Weights of a small GPT-style language model, trained from scratch on English Wikipedia: 4.35M parameters, a variant of Adam for these matrices.
Each number is 128 + 32 x the weight over its row's rms, rounded and kept within 0 to 255. Layers, rows and columns count from 0. Numbers have three digits each. The size before them is the row's rms in percent of the matrix's.

# o: layer 6 attention output (transposed), 256x128, rms 0.0659, rows 95,126-129,160, columns 0-127
# v: layer 6 attention value, 128x128, rms 0.0672, rows 63-65, columns 0-127
# q: layer 6 attention query, 256x128, rms 0.064, rows 128-191, columns 0-127
# k: layer 6 attention key, 128x128, rms 0.0607, rows 64-95, columns 0-127
o126 090:122124116149227166173128143135123141114162166135148134127169147128096122143078147116111095129196164176119072130150154065101198149207104099122165158104167083110122145148077125134142141161102107113076157103114126148203138156129071155172115189179118141137089157083148109176110129124111126186145144155094122156110119105115182077082096171107172102159163175133115099102116123132168137120097
v63 092:118133125181139186136138138109148153085147131162190144132055088158096111170134114088151140123126098133152106142137166171118124095131124147175129170112115140152143138165192130117138162115133094124155134161138102132138144164121110195157146138098113136146084151152135147213123094189027120149100111139095073142103177086095208127134176206158137191120129144098123136147156122143152101216122
o95 094:159079137147110063168206072166096131092142141140195193145124169167161094179174134145183130183138171139150121137127127118135165124156111134140174125117140079139127163171140154172138113183152148118069174177113084146153071111161150156129139101126146128186130152104139175164146154168105141106093136089125189126092163117104165131097106124117159151158105163173132088103190112064142139161112
o127 103:138091111091089125144119104079100157136121135187110124173147208134188128157057081115109128125138108121191105176102143080113141126129091156113148141095141156114138157111085130199088093184132134131111157139143136113138092180135121187111136141154089110153126105116160131215120182132113092151135129112155133118039163131083113120074132079073127086194142146174107145105159065159125118113167
q128 085:127123101096049095090110150130063129144158103154109144124128165132146191118172134101100148151057147118141163093098136159073161160081120156113135052128072123115105136132086111149116151114159108090102082103146092127156126083123130083111125073060135182101145108183166145153086117151136164151170122112160184094163126127113113117111098149180142120138183127131176127072177090116157051080148
q160 109:093117080120162124106108074132106104141071081089133135130181136128140105125151108094145118070144088117047112107177131150071179103137163133130111100108127091125150172149115146130112162076154120090109095110128074168144138121148158092106136114108138184129090126096097127109129127195143149137096187095063215136139088069155073151164151146078093120176168112135110103078139172134167056135145
k64 087:166154128106149132155090176173143229162178136148151128104113070179196165098145151098138174119160107150137073100154114137089168089128113141137140149116142047135107125131130146164065137143074126067134142091138087151087089108184145105127084161077092190110094183102119135116103088142102127135173119101132123091166122115111149140151154191108106141120153125092139140062175120141181112115148
q129 094:118147100157110128131081115133155094135119184113091143138154130169110149186096104090097115128066135140115114128134104125148094159133132115124099135168119060116148133168126153170136128098148127131128093076097116147164136071169150031149118084123130159157149213071121129102114184189133114095100172126069140121152112127119111110148071163117109103076164129116090058082110126070186097101047
q161 099:209132137160141103128136106161080081126125145090140128112102174118089172117122119092152146065164158122073122146183148052096173119131152148128115159112117116128080121114164127131089126166129109069071106113136101127189116154132118143104209096086056125090101148129111152146132182126100136160119086115133180079175155134100124168116153196139120127132195092173138111104166136113171075187120
k65 107:189114158103188118146113194211129182119136128164091105089116126145202137135146159128113124117129147192128156143155101153073146117107100138133123149136145049189160077190125122124067159128126106087132153105140132151102121138141121108097119157057119174141101184113104123181110119152146109139192125085106112077191120102095128131150131182099097148129174107117168078103189089130156096129143
q130 091:176126145140142143134102130125172153162131145088117136169177103145184188104206155137160154102165160131151173180173064104094089093148101142117106123112150100121199075119080167122107084104172157111146113111077109133110183064119162161187100161176182121155171143088102098148122065131099175123112125145138073163126100086190128109119119170168121099104138135105123122129084182120118120138125
q162 084:191100156161129150126120130147160143102160120126133115130154077106122133122121145143161151161128144181155069103129122119145219191088091128126145171122131131106210163156157122091056125115118172092082194104128171156144141124113120138146079110096146085124108083044103097222132099076109135116151129082149078133121146170116120164122126141151130076078108135109149135159090105137058167148120
k66 067:100089105143086083119103164104166211137104066094162159141102122141136178104067087115132140116122168129141125089106099130142148140166137121144100172113139196120082212115145160140185088159131152133110147140103097068090127166147172091081175120109114071097101079096175153120130126190130102127145184126104152124084108101116139164132123088062104126088103127158183193135128094160115116129162
q131 091:067144138142154171083102101203158130132088092129214136113119156166134118096134137134123104126112090143134148101060195133108110118081121119114121129089148134097146157158131117114096182179103138158120116152109142162076152137189104087058226203104129143102103150167152191103132105090086120101064156123111146132138163136193165137147142132113109096141133137122157105167065148110094155117131
q163 094:121101070124214172077096097157151187119095148133145117173105139179124093124144141153096153163143080169084094061110188155087148117150116119121087140102151166081186096120126177054110126115147134120091122149093117164098158133160172082161136133117137180126154146103102139101075083154101141132062176109112118188155090123106117097132093154143108139164120123112109127129075170088149178094088
k67 083:147138125115139175118090159144105154163133108175183138134093092120138117121093104080055150101101107122149045126199087119113173093080123108163080103102088106153099194130102081162118094102082139079130123130176068139124147094216117131172075156139167133074103136155193137140130099141111171133146115176140171143091125077106128159126186093114159113160141133105095089098117147120126117100162
q132 078:196201120124153163134085086130106122070138118143171145105141150124146141155068123202127094164106104105196081067148188209141125145139175123131116174108126172147116170085151118116172167121104150131133122165143122056148100124185124079110146143112142144119163160146192110094080100097132084107123140127148141097068147123102136123139084098115132123158127148126154135072092122151074147103199
q164 096:165128124138177150126158096171152146125134195144117113088116134077134099126170117179123089113100124086129085153114182104176079125111238168129162166136142125124125124114089156089133112147097141131150174119104162077182152121102140116124172129075100153150191168173151098049070135122163103099137171125120146160028159128152136130104080116128141160139165148163120120116073104151133159082119
k68 079:174176128128126124140088140151151131095123190179152144076117139101115070178136136074112138114174100129068106132085166086161139141097199072123144124123149125157148133108065096104082127128115138191064095119081076105133159144168061092149107151145146117143139188119152150161156094148173110090095133140135132171128104109156183119155040080175147111115098144123091103096096130085176129118132
q133 088:127158108141125164106179102113132156111173136159131141065141080074124195112114093148132116124176085044156130165093204055125167071085125144105102157117149132141134119110111104080155130114104126076127161160127153093117150106099131135121168122134049147093134147152176164156096117092071134073132110143196117124102135115087115166070126110130188114153147152109192158086134112148137092122184
q165 091:129078098170172132153129117142100121126129142157110177077120104114141113148102146160080103150100128117142108098073141056103157129102167170128112170108142083148147114084088114110095099084086183109074159154153202110131108085170118072148143156121106086139127149182118126183090133132134110103094130085188191168131126167204108092128103105126129103114105178128080137157091068158091197098144
k69 059:164222097108174101132092124134109129141119142156160132163105185074132115148046110114109113172095134123152085141148143112141097150150141164089129080160131164143171110163094102104159151184104136219119138141064098151121139086126138130172175149160156128126146100045122184081101138087152137090148084150119152215102106143121098170137134112166157088126091156144116127096110094079110158138141
q134 088:075143110120089130123113119147137089096147086126107129117142157168118136136128121154080144074125124111096171069144151129124127128107091144088083125166102100137107129139170102136145146129119118183080060139099188214090128120121158057097128106130100189096139099166185134143186182119031156179099147122126132135192139203165067127135126128152130138111156113078140070132173100131102119102095
q166 100:082161117084116124148137126105173115124089055092083148123113156119130192164130142101132129086132111123095139117142182151100077072086077130139104134200112177178106058103127125134135111149139134163114061131098108187136128098091174119141147099189154127072140167135131113095124207117042135182140141106145107110191087160163131113117107160170105064133148107095151148148135109141123093151096
k70 085:159090108113097127153119113119173156090102092155127202129133104118114122098170125085094181063079155109130155141123094119105150085106102171160100112179109101161117114126070142162155126131111130116123073105137138135117142125117145070120126156154158117089139172142096127091160091122104109138096150131213116138189168106158101141101107181185130037102172112025122077145171132188126103127100
q135 115:106127158110137120167126170139138102199084133207158106164043086176124082100194127146149157087109133165078092157097096166113156169172103115108160145112139100099148118162110159133130147107125085054164119103074154163145117161079097150167095104106167130143102106131110143158136116135162102101135133097100074146134132075166155081152124111191097140098137097101104126206074157132178114123121
q167 090:123154150110119112151108185124146093141072139143172086159103112186110131110135167091104151093082085184115110127140104097106219137186131088089185093137165088121152133150140133132117111067127099096146108127062107167153125158145179186128079107123174118128076081080077136142137103095157125152153115110058109120152135089123159098136142158156116182147108108125104149138125181113193065180105
k71 072:086114110194161114133173176140101130174093139120189118160163067134126126083178089167129155106113140112102152115156075192207115164169130071101124151111047119089111131091106095132140127102147135070161122096165128146174151061134124137148100095144153134082106071161129108112186177172134167093186145119090080114187100118126138101154141127122079105140103138147138152144103149134152151179114
q136 117:096163086184072042128107115090132128130106086125128183165091129119110132132128162088125111119165089116071159121160096119131098093160105134152115133143152134159186123153133131145097101175155109158124105171067109189150094096122059152152156114230096095092129111125153122147181163151078163132112131103132088183131122153102116126110131117147139062114169125120111084184176118120159207103155
q168 103:150129137175146107121088107119156137120133066129116193218083132137105147212098161067131106164119180141141124097112115121116084111137079131129139103091118131155195123184108119179131079174132101183147144187144155151107100116159086125174128134163132101140124129113178154164140125093104175114111100113136117165085147140191128079129103105101159092083100129103093067151136137136096221146163
k72 105:133161127100131138090105096125110088167114098129145138153129187086075135154124096168129097185118115123118120112093140123102113132124177142198160107109103132127053134141085126103099103166100140153137137103129190115174149065149115105185134152233139071076142130080089216128140126145142110107162136096196093117115147129099149123124080064143158104155042142114145149138129081117082150129127
q137 130:165115091176120098107157077108172165149193136116133154060130082092105133089115094125128108098125120129124141187069096131138135148142146144059179113175074115092165100120085109150176124113131167117164125190065131150122164138115108082148120130127113150128186092120080061138079110113093119088097091122122071176143100115166143131134107169167160107154160160114086142149152074175104117061166
q169 106:132100101153110124113139076089147135107172118114116079049119137083128109099085141073086089121112118145140144204091116119128092138172116163082108134171112135153154101098119085097178117068154115124127111161120078113124162131112154091131137139113077187144180117122100015145068184116100148127093105105118125131165084111101107140144141176079188145146150143079123147159130085189071112117137
k73 139:155106093163091137115166055130116159090152098132159143064090110082138131105073105093113097134119147140122119126075141088098146143176090177116085136121093138130115063094157073098201148109155126095110132151064117077160168097130116087130118175106105150171147117128137100116086154153065141128096122141183107212169119076159120090179162177119129153123119181132124160147155133115068176103126
q138 109:149130153084131115061095103126142170156114140165122069168124161167088162145124075165090115153135074114118157126099079143116062111151180112133141095136163171083156177126066156156173131135214057153159144125211114090121133116126146146082121125120155138138118159130122101066155177131117121125128102135079084096099102162109178111123160123123188149138050104154159144100157133116117136098181
q170 117:125110196109116148081087123119105117100096164161160094215142149173087152169100123161070159150095070127116135109129150097192084098115138110170110146125090164125125174172090126134173144119165104128145120131188105146118129121144161146077101075151175114134104062139142102107137172059150151121131116142103122092118100213046110122122129098115173176119113101095170118078149120150106105097167
k74 133:126086148107120122123130137092125131181079109171136126145080161166175083145087143119131138149129023165081135145091150140098138133073184108159157171096077185093096164127142072109146142161170099139091145146192116162167182142112123152095185097167142139138123071152175171130143139157149100108126101103156150162111110182083163124124173083144149134150061156176161128081117141122098166141145
q139 116:125117123134141111144211135115078082197142153171130133082110129131158114189159190119156110123053116146174123159107106123159112162159112145131138188108099073117091111148171106188156120077133136134133159084113160128168107105159130153122134121104141111183125126120172155153145078145184088105153123118113135119084178161141079116126128076148152214044108143149134161117146138073152115198151
q171 122:172146127123148112159164140114119077143162109172113157083116119124146127204154195153184080113068164129148129201118110141085047123169091168146101161130113068112115083122147080155173090076127172117135161134125075128138080087099147137145118130105143099158162134105108126142105092141136107110168158093095122137113210135137131073114129136087135172060127136147135164144197124116172109170169
k75 118:111061104141122101113174131052132109134181116168093154135185096108119129155167171146151146114086132113159159186127073111123081142126103167170142131124113087177129139146163023138151075126146182150128175110111123112105088132142165150165084087136153123151153106126130116153100124115148165128184141115097111192067149154094135100072149088136167170084150151129129196159184137146122111171173
q140 112:144069152144170185102179131100089085144133162153155090117133129143106114123096137086129094150158153152139149188139115126104172172159143161055164108091132141099127147112169075173185159158162103088131178138175133140167103111115097147124137147102086111179128084166129094147163189158153135130149061157139160106109126081129132143169193141143108196113137135191152088082160105098139084076175
q172 111:150119146101156192086138140102112095177125158164149107161122124145158123146145089054136128111130126132157147111094103114105146171124085150071194103089145148038108162107131095136179193169144101083182198143191114138139146118149147137130110108158128121159113108159123146121147144106160101116167072177107165107115147186142153144143154089119093172143106119211142086069155105087098102129189
k76 122:128097116109142125078168107126101125114155152137144055154163144092185150111131125083160092177155153096127162148196127149200117120118144141107108138133137197114088142123173124099183095171177135104091175162215092108135142158163146148073171085109152100117122107157126133161152177124166126067147145184130127089078142148104124142116165110123190213170107093134139147110137122098129131185163
q141 132:180100156151112127181105152130075116106169090081077144136204110098158163115113144172130167091130146132151091117177134120131171140098138067145088122120084122101078131103169151088181173147137199134087146096171125143169124111129170149127034119100114128107084134159138099129103116068160176135187126138128134098154127150107115146106156120117090167142138090167164178031151140098103093136145
q173 124:171094179130147144159174181208116115140147117131071084081185125139171163102180178138124161055116164122179148118088140132126123143105065113106203134046118077086099139130129157133156148119125159072151156074116166112101202116129147139074135110109084139079126179177112141168137133119129107152178141181133112077126119122141114116110104109131125096108111171155116142150095086121107107116152
k77 102:169122143135100134163191130084121087103131142091132146117145099115136073158155156100143124144100153056119146167119062073148128189111141144092139100058183104082143173130188124110175166113159135196123093153137115096128126199105155153161102132142137097157108187113126101121120153074153178112133126156134116054156135114087132122094112145232105157110176135118126095123140132087150078157159
q142 111:162107116127115113057163093113122102146126190138109079101150215201106143181146131090148086141143135167157141125142128095149114097118075214073137101091099119043171148113115094153155151127119111068161156171158091118092112093175176167102143114100110149153123094175143101124162135143119118118094078096072129125066159110130159163103143131147146175093150137172159146116170090115121121127155
q174 093:175092111134160091102104082136090115131157192132128127131154184119137106170179179078200073176071151171074098133132162092141144124120081165117125107085074109112126109151141086146158104125141091140095155116156081131145078146164100170103145089113112162123142069160119150097185109114188137175142150116096176123047147143128163134102127111134103159101103094208151156123143156104177103133143
k78 111:147115142136174129094120113127084140168147169165092124131135143164120099182146151079119133175128110139165063134130146075125150104164112149127162119123114140131063136159120087181180099133111113156113227111186079142124125102189136163107152076121083106144122085095151158122127125072194104127159103152128154119076247159152116101132192095133139164140115114156125127079165141087127106102161
q143 090:131153131092086134168161145141117171138060115095106109150168092106198138121100182139162187090123172129169103167156122134163067120075116134144034169131129161136147088106115133099088115147129183163153097137165156149124173140146136135107126131214115082109146173131135171244123145156164136124178135109150131106169112105155132148141137112160082113159170135103160141134130151129122116197096
q175 113:155180133098104141174120194150112114080045069121125129187200116108148143106076135155101158090142119103163114081148142117121172126052072060141105162133157145103131169111119132129081135151088178112157107138133148155138102114117139125132106117165144073104084160098165155179140126073139109125146077149188105089204136154167091129169114070141135113084095113105156157157139139136094123170115
k79 122:075161148080129107143083185157164121154101093139147161168143123155158173082142139149116193113121150127130129085193112173073133099056134096143136051126142153111153147094126154207078141171119132139147098084143093193112124192100170143104127126171133076079136125141088126122139114085106142159121134130129135101191098169100148165143096103125105101121150118074153178122129138110132075136048
q144 066:121170117129125145122174121122095112129126134144173123168173123142131135080142097138124106102126134128204116163143167147137172136111132073159120119074101218177157142130143121078076105177153076127144155153131162100149129149100139170148058150128114156076160124072110098133105141079156130152109093167152123156089112163135213173087104065137128132125089150139147173162067198173101166152181
q176 070:130137140119090149102121135096157174137109160166156151144174086132146147144112118165131130187122086119170119109109194166169107108114106123129151166202128159071151126188086125127125176129111190180167125135130162125106159182093147151158123141145219094062125125128172106144153148118121143122138162147148087158099139147136055131129162064114136112164111147127139149169083111178109197032153
k80 078:083082112098123114112122062134143175133080125144140109119155124118082028089125135105095173138166041113097088140131066174149156114146136157099126103143073161106107103129120124123143037088149099095118143181126152138123117117177150118124132150147200104176173081145144085184164105095109108116114115130118139130088098181106087094125172108075115096153153158134064101109116145117103100090148
q145 074:117180139110144132113106133143138162176139164120121103146087094133133113156150069109139171114126118074057131152117185173108147101174063100156181111141115154101150061123071165104096093136150090094121146079125146151083152141067084175120200146118151135110167097177164152080142200163142101128124129109172104140157130114077071140068166086197092164102104153125130123131116136129123157090144
q177 074:121118100126156110148111078163124135137102121142202160115191061151149098100143122118083156099120078177085185130065139136123134131134147085204119122182094143152160181129135113064146123130111102157116103164133156147162148148144152095100147172122142156175152078091112114139155086090110151105122172168118116127179094082140128125100170115059097162130049129090104111140125119187060170099162
k81 079:115092122112133170135126171174107177132134153121134133148162107155077176105104073160080072096106133160156108117134119089113081091161059116130137096133150160117148139190174191121131030152095151120167119111136105178085161091119124153159110137122084135096137143148145165090093083162169133129098096145138095163084156155152118154126091126092100164152173097127169129100152102125225159068092
q146 093:135049122117093095128104096120173139168134184135076082141121139144106147159196113087101139101112155148079154139161106119144094135136131155115119156181125059131125090112121173157149140098129097144145117113132105131077170092103116121153133079099192143196183167124096131070182149201117172183132150080121139157163102121130091138131141162114119123096155121089117101103172118114176092133022
q178 091:115076137155121115129124151121143134059113111074110143141148137190058133103133142091151150108119142147109144095184103127124100144122095082141120098131127088181173190135129136142091117142165105091120091114139116199099111117101160198084090136155136104166115140091089128139119104128159174203144104126090131098202102123125175163070183144095095123102137052106135102114130154106146068207075
k82 090:167036128172117115192138181191103194148149125132174094131128078169185169093109078138156169124165119175132107131109095135085129085162137122133178113167132098105094121122126161094109143141131158123110161127115152141129085120104192106115157158093072153128150137146096085148133169154116128112149161125091131088151165144148181139172144152131066200148182121128166206141151148172091114139156
q147 085:111070131129126091123095105133171162157140156146086122125107102138134104140163140121140128124129148153136142140124110120123047129129067172111158147129153066111152084157084174188125063102126096147112056106136121189130173127106098122167065111070218169127111169116123096109145098182099154144117142127122062144157123114148090110170132206140117107094152109094085096147169124089180159125062
q179 087:141126178117106060116155117142167144097097134112130131122112122191117116100094132121112136117141114089070171132146121103101088124140131109142154116099156081136113071100118137174073093114138039109126082068132121199090148166069171214110095133103086188113122142095105119110144106146125177164134134118089118131158133129122154080128099174150106151081163086124160157135152186081125075157043
k83 081:136079164138130118132142149146102135143129125097131141093158138198151148093117098187107127101126153176161105077135128173096114085122117133129124099168092122133086133096178138087088127125111136068118176110164090129090077052116194091138105131096137207149155200166114117125132120116156121181163176049109142087152116043099163152102154095095071154162165126114133163166152127169164128135125
q148 085:143105132126098073141153133127159147157139141117093142116108120133126113131151152098155145068117180174166162143157083156109142140113109137097114113122176048133181093206110155128145094137152097156133079112056139154128142117101166178157048084097141142161121157138121077093168116149078207164141112085099081128145071106160143095133097158193099120079156116089086102182112114159128142133070
q180 089:122153178127106131160135141143176129136075110125131116103141129167105125071141135085201130062112118155104142136149117148093146122106077098101161105132197083154117154183104208129074121085155100146152080134088103143122137179082112150137096120094178167105047143113121101100110113112146154157140080058089129086145115135125123137154097156166116141076146089111138149167158167119192086199079
k84 079:123058152169121182165142155139098128139117126083164102126138108174149137131158139136138156115133174146127105160158125116141159117140114128157129151140115086125035140130139184133139124111123119058090177079195100097103070112143175096099167140085134139127156156161115100138168173149136102143158137088056154066168140110031155105141172184080039175150143115129137138101153135112119102134099
q149 092:142099170147112088134120170149147147144112114095134122097126092136124119117195165064139161027174153133151132139143097079087143114099102158131121069093210063104151051171120207076145132145110117100149124115086117094123136130138143193168072122116124122156153158146096139139165055144077116145143110142104063146133127100149133142088131151187114177110156094138122140165127118165151127129090
q181 076:121083152149105115134125133165163116102122091169131077074129074183100134111117144121184139130155129193140112127085081111077172166106084081088068070091182103122103154188128133136108133110134105090145104122105134134123102140132101174102064098151206156123088127120125108072171074143131164124156089161079143132157079122069149120197154129130077132122058069116167133136115138099137131135113
k85 097:155115072163159126149125116113171116134077132063185121129122087186113142094124087124136166115118154154149076096109102171134167162122096146102143116111113147140048121085134142156146156101063098088132114046148145150158116099146153128116166126085128164118143125088076080109118172196143121147171131087105138109215158107108160059149177151136056124160135136121090186107156120117159156106097
q150 094:092164163092141175080150108130143131092089144116170142141104185098142146154108097132108126136077094081111132150142166152151128080157168136156132163119140112136144174119115095107185143156164090116113171173099150079141156124167203149098208164099116130097174123125188183155162104120122066085097142139148154088088135094140170146110094081137175145158076167153161098063103143109113087147195
q182 110:141086088105163165099154091128123144078154174154156055129127176119128124128105100132097092164109088120115163109071160101147062149136207140134116174118124148145127145110141099107142142168149113122078158172161153085104133123128113070065191126155115105111155106164111151153158163156128071116057117167111157107098088209092120168116145147131174128111102181195102083103097083092114139116160
k86 108:144148115113104132097107068130120144063116120143124143094047142140104105164059093117103121146100079078109143135103145085171130081103129108181133204098109170184154112134153124096171161166099089177076120177086200148117161146115110126097157114150104132099118101128146103071126147128085108136108134138162141169118111183137116130067135092169167073103071160135109128119104117146036144102155
q151 091:084141167093114109116146127108144116141117161125124089134111158105162120137093159081126106187156068170105166223143087173108101128143104140121129091142166157132157112148103058142111130080164071128115177149107098139089173133131187148136124188118119136094118137082110182128129104136104084213069137164119152132108148125160123162081085074149176093158087164162115134140116128116198111146200
q183 079:112190169130175100129139110124158134087153139126158079112140125103093128144096112068128092149141091099153132126103070146114142147155145124150196064111171147122137134092120098104123107068133130096084185146106141080096153153181168157101113146149114115117108114099099151163143063161158099123067111138093206151098156151191133153111116090158166139142067165187111113145115086173196092159188
k87 146:104131119095115125077157077088076113109129173112108108136160161032125154135102129160146091157160105129131167141141150171178105157128169083101124160118143131157178112132097073138089139153147160119169168186101142102064148160157106120123142142178157126107173138150205161140132151101173082099104128160167112158045115146120151145064071095099202134116077146142145154167100100147103133157137
q152 102:150141119162085132068138080094126090118114063111072111135132194108155079194167125122152126136131101094160203151138152069172076079147127165180170145119088168149121136068121091163125148148182080086163096140146134154081153161098176097115151132148097160140165170109144070088152148130081086141108134166137135142133188125111082120164139141134098160073095141131116125123143123179146132084161
q184 116:113183163174080123106112067078109084132162061131137143113137133063141103128154150140103120091150078103170137182147120045120111117137132209141147143146087122101099108087164135111217136146166119177118157159157146172162183122151135130123091134143093143172165122148128067074123155097070124137144134118128139175122149085169113161081177143141133097120108134122091091115121139182050137117127
k88 116:127135147183127131085126052071132114119183093105114162114132153084108122154123139164111080087173104142144122102097180089118067102133155192127107190161134121093117106182168103117192119165154104130117119177106098197097165119103102089150092130069112122134146166156148089096138116089113100134122141132190096159087171076149084129082141168121117137135106158139113098160104121181063192139153
q153 098:153155107142161121098145091133140141068152139139157164101061131133061060157125117101132065139163116089112130072114159105064114142112187144146156112104175097156195106128118162066108108170137147126168128179120198106084150107085098076126086160150151207142171162108139109126166104138114154131097144144119102149116139134125119169077163177119113129139112160109076076132114108173138198096097
q185 107:123180148147178137148116147188151175114180118121123167122105108142098065166191090110141117108153103156095127054119131128132147148119153101206134096118186120148154105131085175122121121151143125175161142163083170121103151146137083128183060168182151199158141135141125151140173126132156123148111120116107138183145112116194134111102142136111150134140142162146078035125063117176126193104111
k89 110:181101162138153149111149025152175174071202133109123114103113104103103080137123107108158097125137146127170138162119145151118147107114135145094157132130112118073170115140118149060087116138161108116184135123094133128100142168102118083098104151044130198111145175132162105126081123127119093121095170126197106106114141131132108090144084161165111190123127179125127091202065118173094133128085
q154 105:157108115125114053112110113128118095131151118100093096185180168098136137119113191142123114161152101135116120087143111165122096044142155139159135049150159108093097144127117118100144104124158191152124111146145107133134139089174230157146060127122169139137109099177131146144127066107130158148094161163140185164177172140151139144116170139127121116134102106162072109051095173069113127167168
q186 100:148073148157143097132127180139067122161107107179068139174125142145147110141132206162122113135109109121138054162175159175138066086104092178163120097158133110127134099148086134113105113165151220196131087149122089209167143119165151170151103125156142131138165153128159167111104112142162139138125140146098149172157127151185129166139136129096083079092145104107088101152141118069146161147085
k90 112:146102187083094118147113091140123105170148083161100127161115145140094060111149166155093118130137069155090067134132126144055160155106151121127117081108174147100147114207092125140074119144146086141146114119081106151135139099125115142174092149122202106198127149135149174059119086101137110143149118151106155137160106138095188146075163157134132075115171057136088097100127181085160145124095
q155 110:139127140115179156155169091131145168106160166139170147142127145074126094135148130099172121152175158123175108175121090077151139156137173192067138152087107126055189114087104129118186140162141138128186182208144149111101112151121097127128118178160111137180172137146128116199124131172114084110116125143146088179077149107194157154106078140109116138099154168172090161165122109168130131095119
q187 114:206135155164170113152126119174120173090146198117106185139137095108155106133157125113170135125174198135181136129153097107154118098144156167035103125134119127112183102142112134154144082188133142124182171196196112060115104120144128153175104111119116143144134134133154114192147157130086119116129126143202088125129197147170141098113097140116050154134152134152127156162137114162094149138106
k91 116:203185167154135146086168071151110125106134176158146131118181095112128089116153126040132104156178183043174161167135127119081111111147119153063107104104116127167127153050150180136165069133115172137141165130180113092103144122123121141169146115147137114111117140137112127155136139061119125123148136134226143118068153143152103130073121107126098167152153128163139147160135131152097162165137
q156 127:141122176132173118137100124119085087158160129131077130165156155105120111143167178106144180144151110151164116150147084169136140164136155156156137134054122156093129148166153118103171133136180130162157123146136082176143210125138159205117116149126162098119128149177127126114139100039158092165183122188082173139086169144120141148087142138177120164127089132186085155097073150083128077157168
q188 128:159102198131163146104133130117053090107109162137135099176126167141183104143158174106129146163136127117179112144186143113123140111145148204087116111101154100097137174166150105065168144120175159134133139183143042176120167129156194194109125132113185126123161133156156173203145099082163075131141122183116156118105157139122135167066152125136112134108131119184130105102142132081130111153146
k92 137:156142158073170133135151159145075121171173133127100102190124112074187146148164205121149121122145132126157144109206141143116136145087144169140112161084169128096183154184143148067123128140160161125167155158152089130132163146191124193136125151116192157142090096168156167136156105078133130110132128173132133075083151129148125178072147126117123139120122089186147115103098181067125124191139
q157 109:107147164056158167152082119128094165133183169144111052114073149132152121140104073169137143147087078141143094207116088101120083115157113146114172148104120130131105123138020095175103140138196071115141174111127138073080139193124086102141157168127155131153171141094080095126125088159156111107133129115113115099095112119147147111140091073124160125091136166121126113154098116188135139095121
q189 113:059157151076101158133081147122148157100157099168199094116129136132071121096063085141131162125095067129110152155114112097163114198130091107156183171136099129150122144087095129139083147101160072097128135104143174050080132170128108126109168103112159094145084095146124140119178094138165101057124107110114116106110097146092119190140127088169173152107054141112146110119126169167133094146098
k93 100:097181146107133109130127138136079099188132074121190172110145141131099089098096093186117123145087088188124093172120187143155108173126095083100096135166135111135180155114125098177062169142133115155153147177178102082109115156063124154116113090133073092145119101125118120162075115110174093119136044123131087152061099154157116080124133103117129189127124136113130158133149096108141093100068
q158 100:156142141107108174177099152145164152091131131099137120159087093105142130121137091126166186116076117117163101214130097105138117119121072074138136169139112126116156095097069160139120093164135077176125129136105118100161143187114120164134151113147124086142112136083092133185092067187099036138159140144143042149132113102140162116098088097134144127164124163157098107221075125158133115149099
q190 095:198056134124104141146162111177093131073141087165129123107140137129109103124088178165143112134127176136187122180137180142115111147123097170129114145149116122103120163114188107095163080150139127109133141121120150076124116124088122074108148088090103122133123141060130095175124157120069078088102184103134027128093120137083118154125111126131101150171062140085164163190136084177102134134068
k94 094:125161159114113128147106095087144100089145121123175144106170106176101118134132135175099150156152174100146147113106063108082119132197089107172132114097142114162111191132145175141135105138168133133131129152216133130112065112165096108155120138135093155107179082130122094138160126100101089139110116120128148163088069098150128092153091103110075097114184139191153170111184135179141227057132
q159 105:112139155116083170098067126097094113120106065140134113139152159129164158129107118128085131118122095112099111181129140095163074133105067178087119129147060135077117115082113099182180128218157096068146096155154138142152162159129138140127118108101108087074131153173117108108163132077124089112162082201143190091159105129129101183162181126178112136133125080166171152094102124160126091113115
q191 118:119062178129061081135119145105116074147097083137095071155136153160162123139092094161065127110098128107108122164131131131159144142098117151109132138077108149100069158101114124174159134179118100055123093082147110176164169157102181135088117100067113104113116120181152080094150192095168129140195111150151135098166097099091076143155141138138092150113133094121164132080156086172126092080112
k95 109:114127146134073083110146135134141149175120082122124130182039150136146117059112115179096172084166087126114116127155164133122157069051182119084108129132103133117116175093156096153179151125139122158126104169196097114150127133120158102024111100171141087134154146153148086139127142105114124167178115159121144097095104122087149130142200164115113118121104107140166104070168168072113135095149
v64 096:142116103068126133092090132140126103141119130163105121177125111182180113102097126133149140104102149059157046091181089121109064096124122118113155122119165070122103069125123112153117057136129144170104152135155067143120122084174215164051176078094134123123103150129118143148130172087152105156127136154087154137107087183171119150121131140161145157080061131188113166117128115112107166149145
o128 103:133098092162101067175111157119156107128133154124186176152094086118091130044103142114139114132123102116104145180134177070178222100138119140109115141175113105161073170108132129131136137103083145145105165093075153103154111142115149086150099120131127166129105135084133161124197123105123108150103116189179154151208128096080106094096126140153179102177122143103104086159094096146134140067166
o160 099:106140114150106124170090064125164121139180130098127091074100060099133072056121156112118121181107099105095156146110172106130169182106102120119059113158123143141113126080135125153165155128054151158141162095109186050119142163093085096121167128126122161132110163109107143057129153131139137114121122198180145193178098096121167100121120141099140094142136137076086124134070108156100156091131
v65 088:115135087166116131146126130110175112125131151129157111109156138167177117106138162074116098102179156155139126150117124081109158081132100164071089120111124123126137129113204117158167126125120114118111095115117085142094154144028178060131079078082087143144127109052127152071138086091138115100163097165127146103103171092158127097138204118146150168132111113166079109040081158134138102150180
o129 091:119150110114122067199103127095138186102114139083061120139092071150148170110118149139166145126132160146114113088120139144103160099166085023113110136116126158115174160150086135180096118141166151117072180130091083209130087116125172148119114130167098060151159105102117164169131124109140128113153185120076091082163153114113103107126076178110123114153107140096077069160097135149119136097123